Weights of a small GPT-style language model, trained from scratch on English Wikipedia: width 128, 2 heads of 64.
Each number is 128 + 24 x the weight over its row's rms, rounded and kept within 0 to 255. Layers, rows and columns count from 0. Numbers have three digits each. The size before them is the row's rms in percent of the matrix's.

# layer 3 MLP up, 512x128, rms 0.209, rows 367-421, columns 0-127
108:164116138131121109151109050151131106098115129137159091170122125097150113133167132109130149163124181139130110075163142119129134139172119108101097095143086135107117142153127138115133171154127123173136136096157098107131102137151115077129125105151128100131140101121149152141129127102146105161162095076154093148124133117134129091121109113100133147129123085142143138166156143100110118109101
108:147138120147113113145090134121124136121136168109093092146082093133174099100083134098153127135123082192129120122142133108114142101120100127132124099141106148116135147116150093139114111172146126121139132164109125127108133165132130099193120116186124128113165146078119114142146152131120101113121132130142149148131091127169125100090120162169155103088151109146114105117158097117142104172145
100:094121122146099124083122126137162113107108154109092132122145126065115141120132136110093135169129117115129130150118140100148117137111104082120122083112127135141142134123171166162144085108142147138149163101108167108149080107124111134147160133112112148144133108155092145111113175107182115101140092146120111094096111116151119131095069120114128154105091149092124108132173169132134139162122
102:093146152129132106122141099116125151157148095096120131085125142114109151116154137104138104126085121144113116121136121089133095100169129125154110161115109131174138130146162176138178114158140122177119120137133129156110139133099140143118175099115144113108108126187128109145143132139115103108173114062177126107137124127124122095192126152136141093130135086155137121131138107107148172098095
095:103129122119151147123110123129138122123111120135144132120100128125085173160130121130116087170125117096102147130171136089112161182116135159141083084141150116091132139141162111141073107133112101094114138128131089127147119127126139098110089133168151112082122089159151135082071137102094091138149177110119115114108133121120100160126118082128115138116135152095131111124139117165143141126081
109:170152132102063124132110147127130152111129157146109081117114142123128114125157098127142151112132140140173155130122134134120128148163134131171108111137141117126112115126138090104101150110131094103122149135104121129113134155157090124145185141111134115138179137129136155076152133117167144122123147129166139115161092082161164150128126089088106149143134146131115139160101171163158166198114
102:158143166144120107142127134127123142156132110120128098126132125140115150099110145168118103121142137150086153121095114090122079092138129112100107133159113102134121142126134147152149087172144137127145090130145134127137133153091095176167090147113092151169119103143149138089113167140112165177183139106118124116162141097094101083141166183144105133142123110112110129144161094120116128096107
103:110179149099133164138113114138152089112148097180107134122148169148132130098135139119152132176133140120125116112100118086123183108139157162107103142149138109102137139109162159092126084141097130135114110115066156115142089149142114153126127185171143164095114105156136130113129099145150137154151133136137131114123131132157115121077116125140166178117115073125140174125138128129114122121135
102:145145169124158064136118148151132115081097101098144107108169125104086144125151155154134109149135149089085113130152139120112182184134153121136166117104149136147158111156089137146146079139141175152121086134182087089116116122119109129115099133139153115132146086111140124142168140115103091113085121142126137144133150112119148157153116109124099109129110149129154125137137135132126148129093
096:171154133135132155038123117152156169145111121161138132103148151119105146106085130117148138113151143140129116136099106103118087135156118141120143125103159116110130148155137177132118091090120145143101145124130098146159145115116082171110129136150155165087125114129151108083119152146079104129138127130091130082147127147093134147138100113085144142148109140138101131109119155068130128149113
100:144168124111115116155143133121157159130093131118091116099122130157145181113131143132076119168160146168138103146101118068148147125119124118127148168136115171109098133102109136106126129104127120113155131140117133151129109097106165128220127127096127169135120153124132140171111152111117131109098154131144127134155125139171128106127136129115115101109120117165116161098106129153055123135167
101:071122133155115158144165137101138150126111108161111105152178146138154099117119132140105156133123191112136109140088132118077115145156128133096078145082121167153142140129086151152152127129171097113157110116139084111108090152117108118148118119122120121105122116131163132197101090119146136131091158141122117099127152119109147121099114083152147141141132118150173133122104116091122128131114
112:156139133122133111161119149095125141095122103161117090145156150145126094094116134099098097116089122138155121143142114140109139128065080120141150168112109136107130179154103099125119089128134099115128138156147129120157102149176148079122133114137158107089104113090137170112170143131113097135129146096141130140110119098138140122135139118112062139090129137114111119143079126146104123186105
087:106168131124186105170097108132171156143122166173167146163117133112119160129144150115154081158111107114115101087164131136113174105127157102127140142112139088132139123113110116149114065155147114148165110109135138139132139152158104106135145102134125108091146140135169125083106156149106123153117128115128142137094110126128124131149147157095114118110137118125168091125083100145166122170146
104:149150184073123124115162153106122092149119135125107116169109068131109158123147149167113156093163114146137143161131119139145152135136167136156147141120151142086131122099104166149126105137157113155124081129110129094103113093101119134156144161119100167126124143129107102160162175143131139080162094140112152137157093103134118113117127069129140134139139107100116121112164147128127134155106
099:130115107133087148118155115142134142164165161116111143140128167114126151115132105154114163125134124147158166106129130116122135152176123157108111065132127123092155123139130124105125172079113111121123128148085112134134105105145140140154137114123159153166158138155154131105153148129124098114158132113148122128102090098179143130098171128153127132129099115117148203176162141117157165182145
090:123103184132080131135094104142157144143149167136113121133142138142105141087124168140131130126155119154125132087145079119108135109142138128092142148124142140155113120105137109149159101129093124075162129122134138160139113153100143150122145168113081131189098140153097119081105121137182157098146131136160128120155098116123128136099110139131104143174117141107168096142180137111109100154099
104:155133141134131145140170117120094118128146160154146162159167108109167148078122142096131163144158142171142076133152111150090181136080157126181158131132155097111125131087141141143122112131124142108146135113120100133145130164127105127128134184098146110131124125130133125152150083127143137087186149117126129114156160112120156109089148092105114151136139149109139118108152134116102105152174
096:141141143123090112169119123166092108166120128150147152116130102162075160129110117125111115117109128145105107141094105084123116106149154110121141100106115121137144131118131119171127155096115139118153123108133094109102123138138152160130133142211106133106141123112150132055120145126136092142134141103145179162122133169116127146188107115109106072063140111129145110132155118134120142130138
092:108150089133146104132124074172123129131121131088144118149136100120117150132167123092156121127138138121208166099161109069149142112140151150120095158150114133112122109089131124094155126194117128159095169151166133144156152149164106145141116106138123103137123134132152126101138108137140192118122156144108106118131117100136153135126152139100131124122131146129109114122168159162158140155164
107:182152152104137106163137136107127134138128133117077120116148122105120168139134082128141132112126112140148156169120140085125107139076120123128159153147133122110092145087143127093182128129094084162150096111082143181129130128163193118137150102138113116129075136161160130141152109148106134157093110149147127129121093095119124100123107149108128130145117141143158143147133142133134097075133
110:142126142118153139170132119129119134155129144123076108130140103066104138150135121110094116143101119104134160197106086084160167138100113094116099162120110150140142110143097125123110125109116141170109155097150187157113152076099125126151147150154133118134100189127121121123147120164104117105135129095093154133124139102115128146102095118165174108151150130096119142125124137139136103139109
102:121156124139112123162080115097069096107111151155126176159127135127131115146106096146155129112108150142146165108146142132151079139101104137151123101119188121144096149124150132111143128144133106095137130133095136120116068143134140152092122121122154139120155152119137133095181107111125131116161119131093090145135135115122116155176093128177121121121163142082119112119167155062133138140113
100:147152128094134137109106120130145188147082123133114127140144131097129116110142110120090126121044146126130128151112148119084138115105113113122147126165135112094138126133116123133092109170125181110162140105163120107103113128122145153077078086105101121136166139097122151081117127110145088131140125104125138122113145074112118164096093125126165171140137124144123119135156121134104174159142
090:145160140076151132143111126163148126135087143116160139125160151156108157125108169114139124145100157183141117123178153141148105166119116126158155208109136121130143127126132102118144105140121170155155174110099116143113117114149134114109155118164116118114110152115094130139128138103130154156107128131145142079124121144113158129130113111122139134142167127119171067097117096175112073140126
096:131124147107140113180177111154069149131094110072135108158194168086158132127133139155097105151112149133116146099135104103135128133095149118078120157105114138126090134148123094136149107129155113167139109143170105129163148127148138123147143145134149099105174110104136098117106138128167111110130123139134104119139124163099104110113135108146142124135144098170164132152175142125112113166116
087:150130129148154162113158141123144108095129111135112112168141162117138144123117091102134152158100160135103102177104076110146128108114162113116157154121151103139145135102143101146110155105139144125135143132068108091138133130124135104154145131135115163161116102125072122116146081152100100131145106089117110120131073129116088154120171090142116115101179148100185151133142130146098104116120
093:129148150100105130144137136116145141146133098178166138098149132131151127119088153118163140056125133121153101120170157151092096123116138175167107124117142109170132118140139133127117112102092125095120071141133120116130073087144082129125105139141155134107164113112142135128101123097143107125096100118141164122174116082119128121127137122126142146056118113122128166105134134096083135126124
089:124139136132123150176131119112106162142142138122163121105173121126148126120137090142093152152160101174128089161135084133113149113133137130164119130125144097115131126072140123113118165142110154148135171120147126109130085105174108116178082096116143169141135104095122109128109158147152079163126110129127091144155127139113082184135131120117108136111113121156106161135167093118159096143146
098:121157148179124179130132138128114117101120112121116087179160126129128158167117131111095077173160112131096148090111129123121127091103117121149159115086151095121131134152104106076119138120162127170124113166113090107114138129132112121165090124145129144111144133130171123154130117121125110147164154142131111167142131124065139115117129110105127126133175123157156157139162107092092100121165
100:125082175146126072102114143098094121099094149102116141125117145146111116138119143099172121135096087163149110131154093137129165109123140153127133141121154170155148114133138107122156131158130167064111113105136148128151115163144128144168136109149115143101155120144144144076164096135134116128122100151141106130139161095108086097110109175177107112117144143070132154103127145126135146118122
095:164142156095075132137116119154098138156096066113108154137163140155131133177118106140113120101137114162113098135134130102131132154154114127118117161131114111121146139098129087102125097115102132074084109133113126165113125144144134131164109111118125129086112113107175119163095109120151200103113131108090135105138105124136133140161093150121119128092105138150145138123114145137074088149167
093:129139119133133123089126165117142131130116162139141103117143137102129156146108115134136138093117165128105170121134134165092137153148129129146159159111133110154127118134092141101133088112080177111150143129160149120108121152126140147114180095126168136145151092120101197095118166116131143142177171136132128150169155123143104082157161162128086168093119114114138152149127080113128141161122
099:130101168160098086143134137115106131110102170108107105121183113106134133145119142109115094104134124125149170119104144118134108151137119120092160158152103123083116138078164133111143114117120162166091172126135107141133125123128166168126120129134109091155134105125118075099135114114128121180129112129117115126128106189172136112113110136143131149122164136077110084136127131116081079126095
095:129129174074129171108132110094089152139126155144125128173112169133126140167130139163146125127110104133099172115102112122151117108124093126132149102090144131100152147120085126104143125137089170121095161097163127080141113156108139166138120149126107160136137132136125160103155124107077132110160140143099131116116147128147138124148124147165099184136113118126177128135154153143070126121168
099:128114143168101094096129123132121135162104134128126162133148160090118119148139136132151113158101103114110148156119138127103135179144092144127127105091137135140118158125157153109102106128107102115143165159149166168106111089079095152140098106127087127118124108137159147122122116120139147120108098137145130154096135150134134104130086086152167129074120136164166159179126145161112091153072
100:085111097118102139119172133152136105163140141142127120121178125096167110156089113154146120113169128140100111122108157134070153143150128143108130126141123126127133175153096126116156171151107123155136104117081150112143090171101132161132137144151157130112175096107136150152150105130143120128140175098113154102190120096177130093120136163137117168135131141139111157126149130107109103136107
111:117105137117159135144121117163112174135112128173099141148128112079126134118110166127089080109111146086146135129167122122149154107163124127141121133138092124116121144175120137114136123138141094144125096156189159099132189145118111111149091105135147131106121138102099140108119139111111106108169110162119087141125125104104067135102138163139162140138149120167155142085118170141099139098149
093:134086130085110132127177111133130126156161110109124137102150154119127098085154113140127070138127150143087135140147111128137135087152110133139099120137083100130120119161147156127113095128156181121115116112110106106124119130083161175096152158165149134157096069121119104103115108112149137122133131119160135128159121090143118166157122108126146167145159103127164168127112150151074133120102
101:165146138143134127142135151162104129134140099129134075150108104088132106158114121082153090117124137148126114148135067113132141147136146132148153140111098111105126160131136152088106096119145120125113175162115131085101131166108145168118108126138124127117127158157183111128127193127145122161142145128089153122122132092087111108105146119117114162100142139132160132182096163161125116075116
097:181141123156129137128135127080096130171144128153120141168117114118127165111149161116162145138155083093114124096119147166142116145119138120145132064176119145126122058134143121102114111135151119103110130104110137111089109153095135141120110083115137156106127105163157115111073129157096109175135159112148132131142108098113110163115134086109130130101119116132161146149119106130165099107096
104:155139093135110161164143120113142120122130121127134158122168117153154091087113097114132125123119177143130111153156126136150172140114094120165150187079115126120147130118138122097183109134106101139111081121131173123143124168128142159148172165122094105119127118153160095112105135107094107104157145111063173144121121157136150123121117151127110128131166160154139124120130107130150116173148
096:127192137147109113134144153175094116115127145145154128130167105072122091130092166142118150141139114092134065131101155170119100144167132146122133135139121099113099110128122147088136170117114114184156154181134146105111110138175105122138103163126141133144128146085136142118131093159142087111129108100169102145135146121168153155118147120111129108156125123115120131150135121112097148142156
102:180115110128141082094153108133106147147110131133128175118102156120097148117112125155091117118137111164150122104126129127185139188158124120105114106174125133112144122126155105114126095116111105125164113134132078145128132125082166154125126125117131124087167134080119117125116132115107105127131115089100123131174094087128119171118120145129129123094131163111176103114187105104086131107145
105:122119115106151155132088121129103115076113100094163113115186107144102097164114088103138137163086159155138128137153134149094141163122123081110141166109111147127163146108066126116137105098115179143139141172095133143135093119171115146137106133134153128085141119139125108129128112120109125128117142122168094135121116129134133114104096120121097118095159168155140140141140095094096084153134
106:159177111125129112149150128111166112146098134148156113146128154120112147086156144127182099095124105115129096123149134109073154107157116107116155132120156129093147135143117135164140131091122063111140117132103124109128141104100118148135144094148126111130165080085161117157133198095114143136148113164160111141162098140177115143172139124154143104127127138097120109112108097105137123107137
089:141124118110152079138130124128152134154154163143091153141156142129116074143158148102113115086145129128119129132124125102107147082113125108142153132110155136144146143128116142122154096136156085103171109110144115128133124172102110125124167135111140125107104174198143144142101111143126138134123146116071140157125096141077137099100164128102170106148142076104109142125136201145149136122135
094:123107112122094081104124125114158183104116155122120151118130122124158137116103103130122120124124164123143166137123133118190123117136153117141155088158095087097134157165081130143096151105133127146093158134139143100100076133122127094137151072108157131127122089126098133127139112142154176137158160117130136159136079133148171151144162099148109114100109119122070149114146109120099135139116
099:082096193112137164137124133140152115133083131157118100129126110140135092139123119158164106099121097119121132126127132137111111140085122150085123147135146130099128110111134081086119141164099127097125137167111131125149081164082182140127165060123103140135100144142129139113146117103127135115140124131090146097171123098099114101095146164162088109114115116172129133125145158115141141141132
091:151138108156145154095085153158126134158077109107151185086155143160174128171064096091106109125116106146129165131124148106117156113074086135153143157106115155137107147107104144157150093143106128144083131112119126128138137160110143142142122161117091126146118126118113094087121157114109164138169147128142149147137149092138109115161125115142133109155168117122128115110131153134137139109108
096:168157118143115093143087132097119155100070129142125113109106139090135108140109141118112165126126110148193160090116114088149145098174146120139115155120163119099143148090093121128110158121124167131088125106146177102112132143099108133109097139157167099151093179124133114119158120130118150126138163139117104126072151134144134132114125117155143135140127141116137160112130168115078148114098
092:071166156136165126112134137140139161161100110100149156115128121141142151101108105116165131123167158133148145127161158100186131138077153118155119145104096089107086126110140093132130119144100158201146111093164143118141122126153092121167114129112123107126115144129120128131136142164103097135123127117171122114141084136101142129147145144116131136118083140049113121158130118115123131112126
097:141111151105128103107178139095140165097139169136115160125138149092098132052137112156130122139130098122101134152129116101102126130167108112154122124177142124115143113140152128127133103103134096100120126115109130124157113113114134108197110105142130167112115131112150139122127126140075124128140162126121153126137148147086133191123129100153117077139132140076085147148155136173150148113089
102:151163161116142161138116141140104147141103125141152160145169129140143129160151108108145133126121146122117123186145123126165123159110096140138079111142161056126118080083173131108115132130139106147145113122081141117113163133074122115129134131130156115125152163120077150076162150079139156122130150147126134148159087088101148134098087110110138111133127144166155120119112136134110136111122
099:136167128132115167157110160106094118140130118158104160124106120150121102104106150072119074112101138127154116118131108177105153124182153161153136131135179132122125101180130129139149092127134136133128120159140115081129121131100142151126165112101138154089137151143145091109152094149117126074149122159097122117187154095117110144144122104125149157123153120128113115084141112118089115159124
# layer 3 MLP down (transposed), 512x128, rms 0.202, rows 367-420, columns 0-127
108:081159172140129124166098102155123109114114116096157115120113154107137087093112109159133133100176146101116131106162108094108148133114138107130135099147111115124165149148140148149157168149099108138142142106116119125147132151138169124125127151116153112104151143117131165143099194169148136132182097137159125144112135137131136096111118130161144167166093168162089142155091131111143089151116
112:112166095114159137093119123077116124119098153158149119151142129108131128098128140101143172181158132152135089142134140116116120128151118166123136098098058169128130151147163104139142124131148115163149122127135116123163175130133146129178143128111112128118169134077154112164153184100145119180166152096157120122075138144119110129107125157118125132111122123115139143078114117149137142129107
085:134113114097156119168115086140096130128140083134123085120136127172133092139145108160129107115140123118123142104152132142095087106166175135162141106129117114092105128121086133127142161129114108169139113135120080121117178141110123134148120093172133145110114148154186149149101140125109148098096119133134152115178128125115090102157140158115131137139115126181114095091123153144091120159079
106:143166136139172198122114123108146100124137096133160140138076119120094149116128144106137124127145112141120148151130119102121144133152141135133119113139109143114176192140141113098125136142176107162116094125137135118136092157077147137148122104118135170112120182147122133126116143123079108121127110106154151111101178189133160082112129128169120092165097137121132143124128114121128174125099
095:117104126126168183138110128155121109092119114107138110123141143148119072134127118135130141079116089106154155126159143156107138104119111136077144118099166153135160103123111091149135158105125127133139105080162136096156143145143090122145166119126070106121137133122156150166113145140108140090128128126082146117154134137116149101106101163124143095114143164130096119148184097095081139100132
106:165110143141141133105161150140148122129139163111096147096194124125146055166126118151132134111111172123143182124167147147157136115142124130147132123112116127122155124076134119092132119141140160116122113127090099162153078130139130156166175126133107096098107150096121104139110162132131137142110131142133140081119128119097124090132147136140099167113114137176071123143097139137127149097154
110:099155100156151126129150113140136129132159141146176146139141135132128105086108128150159138127106138102101178146150139129138126121127142172088086146123076171130142150100107129150124149134176112126085122117175154109096109129140100122179096158160107114126110103203138121101122149141115169125124096110156148139138149106106087148124105158105132134144151112134179098104109110123130159116123
100:159125125155123167159056153134132127094151095155127097080138124128134109121109212145170172116125161103132097144087139118138146111175167117156095105109153126126143113124125126105129121148139148138129176131100151126134139110134103140133108127118108124109152128081117173116119129087128135142118119137111144142103096115122140154115155110149108147100129100147117088092146173176120107109122
110:110146111170145141118102166109098106132100155119134131109097156084143139077098129142133133111099120140123088128141141138126129146160132159144135130138149169129086176076142108095128140116173090144114113074142117112164135157144091131180149113160126151151138097151084147134153119137120095125106146123147130140093064147140131095095134105125131151151094097135125164126125142134121168108125
092:148139133172118095166168129104106163165151087130168131125143103159161100091147100075103124156115097136116123102102133142080112125124152135159138127125118146166115126109136121140099131121149131117071156121101161118106138137126073134142144076142116099155125136114104134157109123139096170126112120151088118112144176116108111129153132103137133092162089105113144103129141102166149082122128
103:141157115135114127140126134144124085107128139110135155134120110126185168117148126126112171077150105102125088124080116132131090117161132152142131161180148143107119148124150142103123171164111159104084133112128134128085107090102171139099124131122141125126121136150158165154183163163145135139162118169136113088147128133163135105159140107121163109137126167124132162144073107128124125122095
111:152125108159119080101153181098109170084151152092161110112125132124131105105104146096131120149152108126165123135117138119163079098152092130118087117174134149123118138116077111136147162143142122095171132128113138129143149154142118119133145128107119075112156151139133117134149122147103124155108105108136126152152141108122074139146121124145120146148092173091135135140152105175149143127192
113:135121118114111125143130102116112115093094150198092118122117158071172141118077127141124087118128156176096172157138097088111112129111132105127122115126105117150180128128094130131099107101136124094139125134163139134099122096141142132148118122141125131089101094126136123121143158093110094101129134126100065104141124135155111152135137083157080132145106116135143155102088144132142139121087
088:103117107134091169120133123133104124122119097106112126088167107170124088128145092120134152146120101121143162109141109128122091160114105128162121103123118099130090168143111113152127150084172124124127128138141128098149134157098130126078139114118182070153100110115122171115146109101109135121115055152140157115127149092157149132139089132145121128163149153134070139139124137117105167137155
102:139134105134134124135110120144136145130088174110161150135092124099149121125113096112122115139119157141096049122125141103094143114123112132133145108143147153190089124113164094103120105127163090120114133068123111141160121166091118149184151122102139141103131138129149148168122163139110120106100123128155130121090111143164129145115122122132142212130124112156144140153101139115164142105116
096:126150142127147160092165127129127132110140141116138114112187133125138139198140169133158134103142117123095110144162117163135141102084155088156109166117186146113105148134156118135140081149147147141164111169145135143153128158161151104132146176091097108112115151099122084108145128117121122133117127128173126135117101103139147122147085112130125146134121113150060094133115144170121119143138
095:125085123144090142149111125106137097096177148166100096096120172119123145143129149149129127124113120092131156074088090138116140138120161126126177143128144101105076139117103101136106147127143128097113155143124116111134121129061138148158119156090159134121139140172136115127119151135106135119137088140173123093159100131145114142074152130106156153141142166157142135160146140120162130082143
101:149116126118131113093096118137153128156151122111076123107113156173121111159147120151114144157135111188130162165155117155177099149151178106120157161136112145153120165148105134121131146094142140149138186159126120132096124115138154112113152138084141125149140104131118113087092153085102132089140133131139123113126111135132093125135128164143130059116140145135103093148139131159164138164099
098:110120124106111121136127128131158139147181134122162105106142129157150171133146118110159102151121106107154124087127157112104122120135084162137118136090133120131093121125115089152131145148114142164127105150152141140171148170145153090145083130092127117125161171186087111148134105144169160097143109142087180104137170099133102136144101117120123112161108157103089144132121133103135105089149
096:095130087131166119141141128137128139128172114121084141143136190129111105116100137119154084086129112110125154124150133161100139167112168114110090090160110131203149128139152138125109128136117163164101108166137112088168167140097104099087125114084134104120115116106104155145133088154145115150122136119116121145135117116104150122129109084131097113153135116111137132106157125117111133178162
109:123147176140130110126077124112119178130113123135123086124105166099122151121151124144115152105158107149144117122151171122125137124134133166174134107115095143131149137121147108098113077115121149070084092128130128106131090156111160136127122124097139090138118149070092136117145141122158110107122104128160097120102137103149092155165122113107162170158121125113109180149151153112129082128157
115:160130080143093134113145109139134082109148137138105125116114121126126152128105136065135060133093151156095129114144171079130157130139121129142129151133142151155148182122127109092124168101104137153108145122161141118120140126135096112159134161110106098120120101120094125162119087123140121145122128100124121089134130114102126162078103103117090133187132071140139158127120121145132173136106
104:121102168111141107155150126120125133130147142161099132127119115130148145136166137128100147105143155160127137162120095142132103154167159126097130176108103108137136149148120164087100156141125157150124154150135103166161160148174159128116161114108108103154150151091144144162089106194126109139108122120112148117153070068100124143134161105088107115125116141106107158165129092130122136149126
098:138147149140171184133116161088114139104145124072141157122140089158133177125172123124110098104121170110122104136137119150169115160140150101147117139142167136139093122101110115110155105134127157085119143121095142132128147127148129135135125172121097154147139115131129119151134147126098133132109112135092156164077124134131122138128130115151143185096159135136093111107161053115128173147103
095:069156117178099150129140088131171125105160114113096089124090077102146117140128139137117125130162110099120160128124095113124122103173099153120084059120117151119119137144120141137140116094137093120136150144158109100125119116105162117109097125109144144097127102129111110067112129120109094162164157157123113114128099109123125110116128127128107135098112134117088143107113146141115200109137
089:128122112146161135114113101137091145156128146141113148097101111127125122140108154101093121140158131125141151089173139151134156096135135146121077135186119145129155153135141151151135130121113169113178135137104141133125159080151140118140085150073103135131124090098127142137105175137068121145081119108133095129175136136104168168103153137134136138149137141094083155119131113122152110116084
093:153106137109134123115148188128076097164134113127108137110082135172158105106122152124173164144160114100133169123133075126120107148128101148118173125194146130127114146128122109069105119140131109125160142140143141135153121105143070105088109141114128123147147091161116110140130139131111128136178131113145117100110164171122154111128121129140108132097131107127159083118144082144116149111138
090:124151137156125088140130091127120121127124146140108152145125154107141145102146111150097102143112134134070155118147100125167151161120110130090181167177103119135122142113173129114127113146140057137118163148105127150102133136127098156180131140122082140102145142122114127120107140108114142138140170156137149173126095153115092121095085111140143117194088110107113153144109128162148142123119
086:136085108105121121094145121159165133123112130136082157152077139141121113123124149138141116140137130117129146128114159131110096173145125139171094133132111122092132126173112149169116095156111135093111103141175146169093154146106116150147154179148155137144121178162105137123164152125117184112100154142159132122095114143104160133134130128162153117110171145102172104135126166138113171122114
117:068128096154097151101125142125110091133140089130142066166116135130126135156162150118118119142152085157175132158115136149143139108137142173112133175122106093129109134132121101153128131110110099135094100154117152118092098136129113116117115100083100178131120122082153135110121124150152121112115137097129123115138138135110148182133128108160173090137145165099120157118167116138132079128161
116:138181099150099122107148135134136108098089105150157175116136152124111070107100160123134102134090111113110070132109158087109118155116156106121132136091152131134159124074138117094177129155116129131115157135101151129101128173116146134122122126172110132148134102136083096149103158113162141126137105102135143136156185138125173115148167138124134122158096109131103108112114130165147134121137
098:107134151071120131134164138101107145089132127157145120166128132137122136131119112134088170134110110120144090113140105119099103105124120137150108190068116185079140131118118140160092100074124129136187111146090124116129135125122131105148131171140128141116136134149135131107091146143108136175119130170140118158138088118115125128131123115141151107176138092121128137117084129126178158094102
092:098101130099101102130112112185119113158156129122141122130082124134132137135146096146116134166161140113123118133164123105138141126166173108175121156127120137146136176124129120166157133141112107128134128117113153176126103087087111175148103132139141102136170136096123122102088120155127157129089045157164117108135161104106160154085109139156165146100139117125124138146110142114143118155130
096:150141139119068129136119133108134148122137082101117135150105114181120113095148128141150134123133135113142114074171149120115100119100089140132123105125102143144153091177117145140125110132126148117132123165124122130192123140137118134167146113098135179143128151132110104088131160194057092167103100144126083139129144128106153112141112104090155141102133101104147123130162114115126139095137
099:143117131128079153077110100102145104158160129073059180113109150143136131117121112139098101134148120154125123143152136158118180151149098106123103140169111112132132133164127098086180123162140138130133126124117141115109107112127146125104133148136139103128167135093114103135168120137157159152113169098111129128135158114142075120130133111149104138151119143160158094147110099147101152079123
109:129109102119094121149131157073093145102156129107121162171131107126107153169130105130136140123087121135118104120149151174113129119157095143101123115118111136181150139141135111135127140129129109140131146095189134125083145132126160131115118110111133110081149120143132063124093169117141110106114114122138120114147151131129183091119092185116099138116173134155180154129150141177121131106131
096:162149083183134154125083138087070143124116137131131138112138129101145135105121117158115140138132105108145146116104127115142099141126127119141126120155140147112128112123165131137147112136129124121126146158147143155134121107096116099171141115100111074147141151111101127115124153145084116134114117107161106142070101136131089221168123134098115168152111104153117111156107107177132174115105
113:121142144113144128103077124116166114132164116148119135142145125142077131137164103106116144107102150184148121130133137155149142128080140134155127162117129165126097094148105179139119100172158164141115121196110133147153140130165119114108147134113083166161146093125125113149086104133125134137091121123119127092181142092137139116156126126112075140170126138124145099138115175115128130151137
096:128130174143093146113157128140118127127128160134147130140127145144108096147133131115112148081153134122101184106144125143171089154112152137129071133096103108116118169131122116122129178152129079133120141107114131131127152155112131160148122112136163106107096144096116125157129095200145143127125125091167113144119106132106138144139100125126064092094180139069131133079137129136111126148125
107:116122098161130053107118110126102142127137144140100131135106120130168122147142115102126106124137109141089149129155109096156125059082137115119146150111130093121178120116095111107128149086124141162120159122105110136136132112104182136119144120141137116188130105155157111127178140119127122122170172150119152133123116124159162093116156165114155137165105106122189139130158119122127141124093
112:162106123149129144135130135082144114069131145068154102143114113145122154162166132134132161124134143087138111097126149154135129179122146162108107114158175148162163136152139101112110118128162084099122161122135156138109151158152125168108124134110123122137141152105127099163119110171119124156153126125080114142084134106143159109086102128141143094136121101096134149156119139148143103158075
095:093136115113140150110117130153122109150101128133185095137109139110129094140122151123111119147131090117085139133136186130093100093134173117081117130131113135139156103146134102134107136146123129138155147116116076121111148132157083088106065129089150083154153171109127154127131109141184149115087103120131121112110121124151129113156157143130156123132126132103125149138163103109081111096076
093:125106072116160162102117114116130100130138120100096137116145160136141146111162099132113118092146126152133164108146142080086133132112112088169150163123138164138158125121144127149148139135108175125110108094142091153122088109084123116104151151146135131155145162144133142157154189161134129131114120166116127120130097179140098096166146121153096130087128153102101094143094148128161120146114
107:144116126125130081147121119117131121142162086146147113117142146124120151108124123119108114108141133100126100123117117121153136105111190119136100168132163126150166128174109149114132126065150134168094119094139132117108140109104117140100144120141132126119168167092112076139106115111145164092130174076142105102139166149182151120130151100125133089131092185123140143105140171115129137117171
103:137105149123097083135181124114150164120126144126078111158117149104138112086101110123141109091130107129152125139177107116155144118103128186126141107112151106114136117131188140130106125166116121124106117126121101095070129129096114135132160111130139110146146160115135130129133141150157144124144138154116135129155132103107091132081164127128157132142115119051161088076104142116161166120103
110:119203137104098109134099131133103142134176127137113186153107127129114165119090137109141122163166143126135123099091174150130113146145115136131170158119107114150106112124144162128145151155125092115130158112100127102090105153117117133148142091103148107122121092087153126153141173148143129145130147138153103138121169128102145091148100112114133158153115167141155128151200138145113119159149
091:137158120140119141106144144170134153098107149142121139138096117136166162142139131154149136163093099147161169159151132138150147169111076116147158113108150114139129095131152111121111145121140147104092141108136094172120102140133114133187138115131086130155125111119170143149150159105175141128084118151141120062130140130161141145144126120111098172097157173151098122109165139119108169117126
099:138112131114166177121132098137086097129144160111101122114137127143174156172115164107113134144069111120111089153121136125120113132095109138161122176118158141159121151047128124157181124107135196124163115130112112097156127135120129125121110153135113156153163166123161083128121133128121119135093153130155128129163122175142126135115144147132157152103112111138157116160100112120119111117133
108:182132139137107157122143088087123105140111115124141137128147142151099117131107117157176149069122089156145146138123129119108076150139148114123166142158139136103135101138155130152110169121120156113148138143122138115096103166091110116165106087149140181126126150143142172080100126122142139111132103140137131085154155092143141134148177164097119128106141075122148112141118163096108124124159
101:132112142089122129120108134147106123125154112120107122146166112100180094120138146144158108137135133129150135085161124074129099078073134066103095093144120139136153102114108120135134141172136132137144121121108134119101136124107128089155122132124116109066105117163187134120149122090148116154125102180141141124158138120114199078121133157139147120091112135143138156138147113104124128129117
093:106134135161118120119192131109209161119152131121129134128109148170125086137095157131118113069152127092101104119136127142126138120110139093143140127145151119106156109103130131139069124108129120115147134141095077157107088104167097133127128127100151117138124143125103140121115092152096156123125156117131124125080144083135083120098144111120114149098076123132081133152106170130135147135136
096:156082111088165192111141116129136121134129149141122108144084120130140126119073182100131132135137106102127144111135101108157117091079131084113147130116103121126157156125141120095127143167107158127116139135120158112098169106121116078152116112132162154125115128148121101142152105092089131137116138122120145134112138099102167088107155106156152097116136133106130091085109157118151132183092
104:120111164154170123158081154144161140120164126155150100112162123125119101107153158084144162156127128118112108133137126165111161107151132136154080125105125121150105131097157130095126103127089137131124171117130128146145144154111134106134126105097101153134164134135168098163125134110097159166177106158121119183174089146125150152107176148148125107146131149092141155091113155130117120156122
104:166074113139151131127169168116106113130146109096132091129113125091129150149114145111102122093083119150114114120135172163135104091154105141152165144123161145135159161094123131153083150087139158106124125158099087110160140099134106120152137147171092131135121108137110123097096145142086144158123138152121139132097137118147140146178111118130107074114117145120093158169128139163129128136093